python train.py --n_layer=11 --d_model=768 --n_head=12 --n_kv_head=12 --head_dim=64 --d_mlp=2304 --vocab_size=16384 --activation="squared_relu" --norm="rmsnorm" --norm_place="pre" --norm_eps=1e-06 --positions="rope" --rope_base=10000.0 --rope_fraction=1.0 --qk_norm=false --attn_scale=0.125 --bias="none" --tie_embeddings=false --parallel_block=false --extras=["local attention windows", "paired heads", "LayerScale", "capped logits"] --init="normal" --init_std_qkv=0.0242 --init_std_o=0.0 --init_std_up=0.0242 --init_std_down=0.0 --optimizer="muon" --lr=0.00691 --lr_mult_up=0.78 --beta1=0.95 --lr_head=0.00481 --grad_clip=1.0 --warmup_steps=200 --schedule="wsd" --decay_fraction=0.628 --decay_shape="pow" --final_lr_fraction=0.05 --batch_tokens=131072 --seq_len=2048 --doc_mask=true --train_tokens=1033000000 --steps=7882 --dataset="wikipedia_en"
Each number is 128 + 24 x the weight over its row's rms, rounded and kept within 0 to 255. Layers, rows and columns count from 0. Numbers have three digits each. The size before them is the row's rms in percent of the matrix's.

# layer 3 attention query, 768x768, rms 0.0771, rows 633-732, columns 192-255
102:138124162118121124126167142140116169096103098125147108125090109104090110130140125099146145094165111123124082129138138172111096132148121080126155105181111078124146144153118146125107120084116127
099:113122110143133146125120149144160121142142134120119165157142154127143140126107122140148149128150135131098123109094125137180124110129141171140094100166135095191143103097130043121113113132140126
097:132132117119154102160116157152156134118143136106160119099172116167154145111148121200130119107137182118150104149128112155124118132098127133130146136166156098126151144106098115165134151148137114
096:096106121092099116111133103145135151105129126095113169136157107143112090091148102164097131171136098112117135128136129109109131148113128144109161139091112136097121167080157147135143112139114114
099:110125167150155126159122095182078125078173111096177134148137135063092130134157133014133136105150178099107117134108127128163144120122179147118097138123132142127097162143147154126100105113106133
100:127121164131089115148168115114137103117122156122147107120109164121137127106166153090084102125121132117149140080104127140075117122141094111123107154177123113099150149143138160165106153122170132
107:104162135098161113151148138127158123129115117098133124116122130136097155151122100135138129140087124153130103126099139182123133106094141111146145138114159137115173094160142075148109111106153147
099:158127163135127133081153109145148148118092168132093178143159107160140125169109160117128095129131160128142117127145105109138114159108126151132116121149120067076126210149105115134136067091120157
089:121113126108106151120170118122166131125101134153121108116148170114105122134100092132084150105158108095089137134138122134107133174113139115121105154134162082088120125153130083142110133129171147
096:093113092108101134153112120188170126121077098105125117110154142109112125139129123121131113102116152106105132115140106136143138185106138121107150118126157137145105157094138129130119155112135144
098:105135106196121108148118140129159081142128094089181118165132121148076159137145144122149099114110105134116073119133117148122106125099110125112114110073113100150151113132133127129115139112172172
087:142099157128095156095131119104162121089131131097125130117123129173110129118118147128141093108128145119123120114101174133090115106114161122158123107135111096167155154156139102130125118129134143
100:136146103126161119071110129110134108095132155176176124109148132144097127135145102131100120146116097134148107134112096103150065154151175146157116117112150149131136134121171095118133133131119132
100:143142077097122121162106172151125151101141125144080160170161163140115130131106132137109121151163103124107104097090099109108133098156168123089166139132145095208105136122145115142158136121118162
093:132099103144140119162116144150115139131153120137164149093099133138145109111144106086106118158150162142100157149092134134099142156088139128117136162125123119146103136131168135122126148100118110
100:090108123141138117135133114164120151097125111090141178143114127119118146132135138139136096164163125084139127134103105160113089127112129144098160156165099139132167130148110141124155116150119127
106:149090134117163123127122156123123139149126180142143133165169136098133133139138105119144146127160116114113113119167133071130116130124165137127111133127150120135081129156140154110139147132115166
091:138158143056125127160106163076118126111132173055148085156097125157133105154136112116166170151135155143143124160127105140134173155124112089125158147085168120139076130169153151148114128128127126
106:117131148097132125096107112139120131163090127131172127125121098118131152137107132139137165109128098132157127108134132115130132148119144088126170127170129138130129115111141140126120157111112136
106:093145144117145164151154102133102137115150122071122092167122115135107149172153136153107094128149086150120097124146173147116085169132122129079152086141121131124156106091126092136156140131133148
098:124144098182184123157100155111092119139129116134186162133107137107083123118104147106138152104125130157142105122123161100111131176133112176104161132172177090127137142118120154090182126148116102
111:134135137097124141220065110124150137092053126117113137095129097089111143138139130105112173120133123118103143182150133138115131124131176116178104113122164175128144100141149163120120135142100150
107:135139137198148151146130121137144132106135078086164169130104106133085154160122136154122150115153113133132169136145162138108142122130110169111148162116133112138108117147162087129107103125133102
096:132098130097128146130097129100148119144119098091113142144170118157116074159140078127138144110123099128083126112132130181098124151122115122133156140134140082144103089133114175106133124117073119
109:080109120123145130069132122119122128121103120098059088111154156108121107173153151153094137122110102108134147105125128145135113118114141136104135168107120163134081098122147150168111118144114125
110:121091137112159120142128129115150113123164134141176108189085160121124125162141113136099095114133100092081128125139138112129161154125124148148124119129130136111135120121149142112127094080131150
102:159139121129154135079136128131121153173145163174155087137145138129136099114089153145123105104115141106099129148128098143132079134128086136095098153167143142173121091091113090100115101142124142
100:129116114099120150105117107117134126130147115163109099148139152122131109133141129056131140148109108139117163149121133132143142176122123151127144131147146160104142123135145185141139143149101125
111:128139120112132129113123154179120214141145107109139178138153102111146134106113148137149112130112155114156168124117095154155067110152138100105114160165133131114084152134068101131143168095112135
110:161130141131159155171132130136131106118126142110104122095150075111129167149097175100139109151096128133131113154139096120120119150114126161118096113177153170163152168115136110136141168129148125
106:099090133128131112117119124118105137136086127094083114138086129120138128132117078152138093121109104135152121154121128110142128154152129124112160135111149117092138144152136128116111112101138124
110:125158122136113133150105157158136129132142130142132084087175130138174116151117059084146122162166139150096097075140075139067145104155143121127130129130125106119175204109140134170108130127110172
098:164172115147136117134156121184151097123099121157111129098137126144108119120099124196092109143119100157082129121126108168115128097157137127124118124129123116110116147130165132140134170104140172
108:164132085135117127096121123126128156176142122127136129150128122150135095163113100143126110140155108152089126143153148128144125142115100122134166125087156109075116128167124100152121061114167144
110:123164128125129132136153132165104150138103082126157144179117082098140129062138138096143147117105149118141142141112113180123105130119108132113073099150140126135156123103134158061093118100150129
111:141125107131154170127107108137139199127154058125105097128110146131120130093151111102101162184135095117120124100114101145192126160077134143091152129181098107151094111106109106162194105143144089
104:145130119155091113124154138129089137122136132140073112105164110110162180101116111201109121107137135134118089157103133140115118145124158107098056117125127138175140155124152106113087137129082158
108:125166127099125138124080153154169133136119124123152122144158097109128122205125100121119131145154159166157123130117128135138131137162122151142138133117079151162129115109115140135084117173149119
106:121117109096105137084142137160137155116145146090153138122121121162111126113120148186095126134138139143128131120117131088150134108127128113149128161128111139104149128134116156145108102130122134
093:160122094126145141150154098124142118128131162132141127151136140123118155143089108121088095107141173160102111153139149137118118135089094150144105110133124110156105165155158135101129122116125123
093:147085154133143140088139148120100153151188164104126138131130124131098134138072111145133102120136174172130145106195167116147147063113113132132119131143147052135138086151154091115147102166123118
097:128140146130148116074144145143128163170136136125106100171108123108083106107091109116143115141148133160126142127145155071128137143133132135131136136136125153127116118091125137148142090079136143
098:115139112145168121150100138083145119128100146124147117110091120149115143148154135132140114165101114133164118166109092147131103101155150103114155115157130200128084120114150147131121113154087124
086:093143119114095171158141109135113160126107164193151134132093100112044142134129186111159130112110153087139104098145096148137130165135152179126104147158128118097083151098140108154151123139080152
103:142151140115153130139116126124150136113106172117102082103159125150136121143107110118131103103095147109118143113135160069144122107105153124133124112166127101118121159155088115107125115158119116
102:135135137151114110180095165147113145112089157141094148156087126127129153152145175123120129118134087086140132117124106132126123110137113129128127140135127103126099149140113092148137085159107114
093:123138141112103100123069118084105135115150128140102085116130120156093108133087089125148131098086102182088122119151148141123131162115157123159136120130133157159094118146113144171105124118117136
094:183120131103169105161071126120094083111112108144124138158106110102148117106162137098137161127117156114081143172119140115146129135126157152125151123119075138121137121039119103150146167144178089
107:140181132134124097089118127122082147135113155110109110131134118138089138098107140151117123082079145110108098118127167137158092159152163135133146179120128082158087122158100163177174146150117148
097:085135152120120147164139107135129111123108115136169147144161115116133112177110111111096130131130127174116101119131150153152129128119150100098135162159114142126158153150149122102131162132133160
105:105127106144143130087160163116121100156109111141139141117120110170114122133173095122112149107128104133152131140101112131140116111152118115114060111097088137117165124123094118167081107110108125
106:135116154108123167131117141135108140134113126124128148180124077125124124109120126121119127115155131095139167124106109169169114142116109136126082120127098102109128147111132093139103123151101121
101:118139137123159148139124135112096110112115088134103118121128113086115124165109128120158121111104117139113142136174118128150147083140141138174168136109172157105128096158112101106113132139127149
103:130099114133122111133083124101152111124100164120117086127108112135149144140131112117108116176131173169184128118139075128116137111126146093144152084129137117113136096136163121105111110120138118
105:113130131123086112141101164118122107108083128116141123104155093132178144105140164118117093098146141129131128145112094181193113121121151100185073132121167147116158150108066064112155135114141122
105:118113107145139113125119129139118103157103132138109146100117104099126098166083132127085144121119138133091145118162164130141148156112137156103105136125111120120112123167135149082143134115159108
110:148118169064117151138114128161085121104158148126177110132140128190131150133138149152115131123134114122091128111077106214108169164134109153177183161083139085159161094153097133159136136116156075
103:105124096175130129072114138118088123158119121148143093109143109143160153118123132093137095123129115098124138105142123141137146181122158140118124109152116123175097151142145149148128141112103117
105:114138100118150100081134088075123134136126138119071117139165146108140113128103106061120124115155110123130148096148098136101097122095141126156106127135107143130110110144129120126168133154159092
089:161154130130133127157109132090152185138128175067084103148120097087114119122130151183162115114104116137108115145112122172153116185159107115130123129106167152108113104120111136184098140118117131
109:136149156151102138135155106111126148146049128113096120165114130139082090109086083106135176084151090111099078159128134152127132130077133110112116153116113110123117092162134132138139118118105114
103:171061109137190122109100147121096135142147088107138134131132150163148110104128111063111100108129140160144133154093110148119080127124088121160137206177120116175123120138134132102123151178123117
108:131151120085121142121145115098154151122111119138100111118112100129129098136101107099157124109146117137153092142153141133165123149139125127126148064101078164098136150111083097157159136137114095
105:112116111139122150126135115132127113139154165107191125130130135154103138110114146147142114165082130150072176109139115105131107093140117160119104135080103108128110187125153130104163153137149156
110:173134133143161128145106126082109156136094086114076110131146128128108128099129146164185147124117140146116157088123130126157118113148131110149164091076120102138133110131144138112111129146107137
111:103139146130137185108136077115102138170163153159178112124124122139126104149120140144113136118150124117124141156108122102078147114155119194121150146147104132129133133146119114148147112143135111
105:172135125086136146163179078115158125118150139118116137107097153124138087117140097184148127097098118136139125120124109128127128120109133124135094133123096166148118136138146124092149131142133095
110:138110152145086114127168139148203116102121106157121127160151121081127098140113161101148091144152121087146117157133092089146116129117085165102070116130125155134125140113158103126157140110109133
109:130159133131139169126157129171081098126097131166140134123148124129115070120114163115142070155167165086108113103146126117101154140145160125090126133141148145101105133147166140104110153071131150
109:132144148159114138119130220120134117108106126122133158177134126150148111105130158117121137152158148132098130144150115174161122120163142143104116122142154167155109105100139120109111118097164149
108:091079196112147162124117161082126070123114075141123134145158099109127121075104126146139126135113133116161155110150151079102117153120136135147131164123165095105136106128094117107145122153188092
110:126132107124170126123133092146169109121155106159183086134159146135152088135125139131143073150089127114136134116140152119091099177112136175113093108108122166161162132121085113121139158128160134
096:110094111126123133094103124101107089141127133197115160131120123138113109102127100165111120172123157129112149109139156101134169130137143108164147149106121124143102121131142141119122128142154118
099:132130095110145135112104153150102167117140167080101126125136134131152135148142118105162147140165161163103149111145146153138150095135101122067156132114079116165081162083150153174099089101110141
105:158106136087094179160152133157140094153101126115124184120152121145151118138089148120147160143132157112146109083152135191112105103125120074132144164101156159131078142142143158126116126155120164
099:128134091134148138129087155148103105132092160123093162118165115131117103142127120160127121143122148120145140145117135134098120114128163110119135152120149166142131156150146118123116132115120142
112:165116155112149116148115096090134113080147096121139168106135129124097143110106145122138110135124112132089095125146156138121172145074078103151132068118122143104109159104095147119125165106099121
103:133112142104122143111122141141135194144142137105146130133093105155103114165117162133130133160123128133131116144141131127121105120088094126109128122150119098116141129140086114114185148135168102
108:103122120143150140159130173174171140126084131146123115149149137092100137131108162135172137101101119100159148110126111154129144134112125132156126120164123177112117085111126148123137119110089157
105:109140157136143149154120150098145117145119156083127201098111118158137115133130182119172155108150130131135096176137152112104144091118104157100158133121138082143123078152098165129139132142138182
105:114126150107148133126164064120127092135117123124096110134148104173126143118110134134134132181184124148120110168138110143127130172103108131105149175142098116132121103117145090118084132120124144
107:180110170142131104148117124095118142163180146129137106099119153129117137103128122168146168058144113100136188127185093144128157163136115127148142119134145133107157120111134145108156135096167105
115:133109121093125145179106117110133101104115154117103099112082141140125122153087111137146127102144116207134143147154141137129142119152148097141140106108117100134090115142169159142133104069087132
113:117126171139121139138113104135175105132099172152120112100138077097113128147150116139113148088143135135153096171103127125129124148158165145148101136130118168134133135110141105135140165157102101
110:148144126153125144124148126104134174131096097124101124111106113108133149096132172148102133095111131130121146110142095143119121140106092121113095117119119133130126176107163135119133078103145116
112:135136133130118127122138127135135142139143127152132107147156102126166145140090135128171084117129115141136129122140153123127147124112132144145101108155132149107177133098143060128123092120179102
116:096144124114124167156135161105139122097136135110100153153115084146169134137123149136166124149092170133133141113116160140132105156191134138095078105152170128120103129143126089116154116108083119
109:123101146156109124095159151143129100116122137084127174100146139149143143117150160119132170120144120149105126143120088100120124104126070167139123119159122116135122091140110148155137122152114122
110:144124119176185122122073143143119134158130120133122146108130135158075119133124151121129133117120101168140150117139094137121144129081114140089142118086101160102135139129087104148090142128143108
115:153126125128117106109120117122111162117168197108135129138134109169134112137114154126190112128103121123134149175111128168092152131105121107132130159138140146127113114123121150115163121109123119
113:115142136091145143190133147113167091106121161126154136088115159151095152150108105116138065106139114141168164133112119099132154154151106148132118131120144113110083160143153141162111127127115107
111:134099096130172102144137155143171139114098166105121125081161128103114121115116118147136127194124131152182156127161132164109160157129125135146115133130115159117148124130151137103105084151121109
113:140156109137131108105087102148144102172103098133165131125129071158094128132146135165129092126163140103122115165102128111135156120088096147064127081095124124152201087101125126150113089102134143
104:134088128113127131141089146105133089136122131132144088180100121120135102135138104142138155158151128125176160096147119125159113130121107150103147111115038150105112120106096100136149137127115143
098:141161124131139164104116119161102140133139126140065121148128154156143115113125119122098172160109128177109121124098123116143135142145154129139104114130097142102139133131110135136116167105137146
114:070140106129123133109112153115154190121126124087143075107146136181101122131105118095088077144139156127125105135113132132133114113160158132130110134121155157145168124111190117128152146115149141
114:118074151154140099121140147132167112107118102118100196144101140145125113100108142165104096136092118108095124155110131134107159134185158123138113112145138129139201120122143097131100160089096124
113:144124104111142119111121133124140154105131078127103174157121176133122146167102159067115112127142110126152110143141129097165146138101100089112163082161098139139134145102107136097118140070150155
117:111119116124133132158098148110127091114141163143094161108123100109138095136126133137142153126147140109126125159141119104117146134122131123106097133132145163098135117115128117137111124168135148
111:142092141121124100151102110108175169133112119142157095139105150134152111115123151115141139150136102167111122088149119129113112159170123104158119116164120125118134117106144130146147126133118131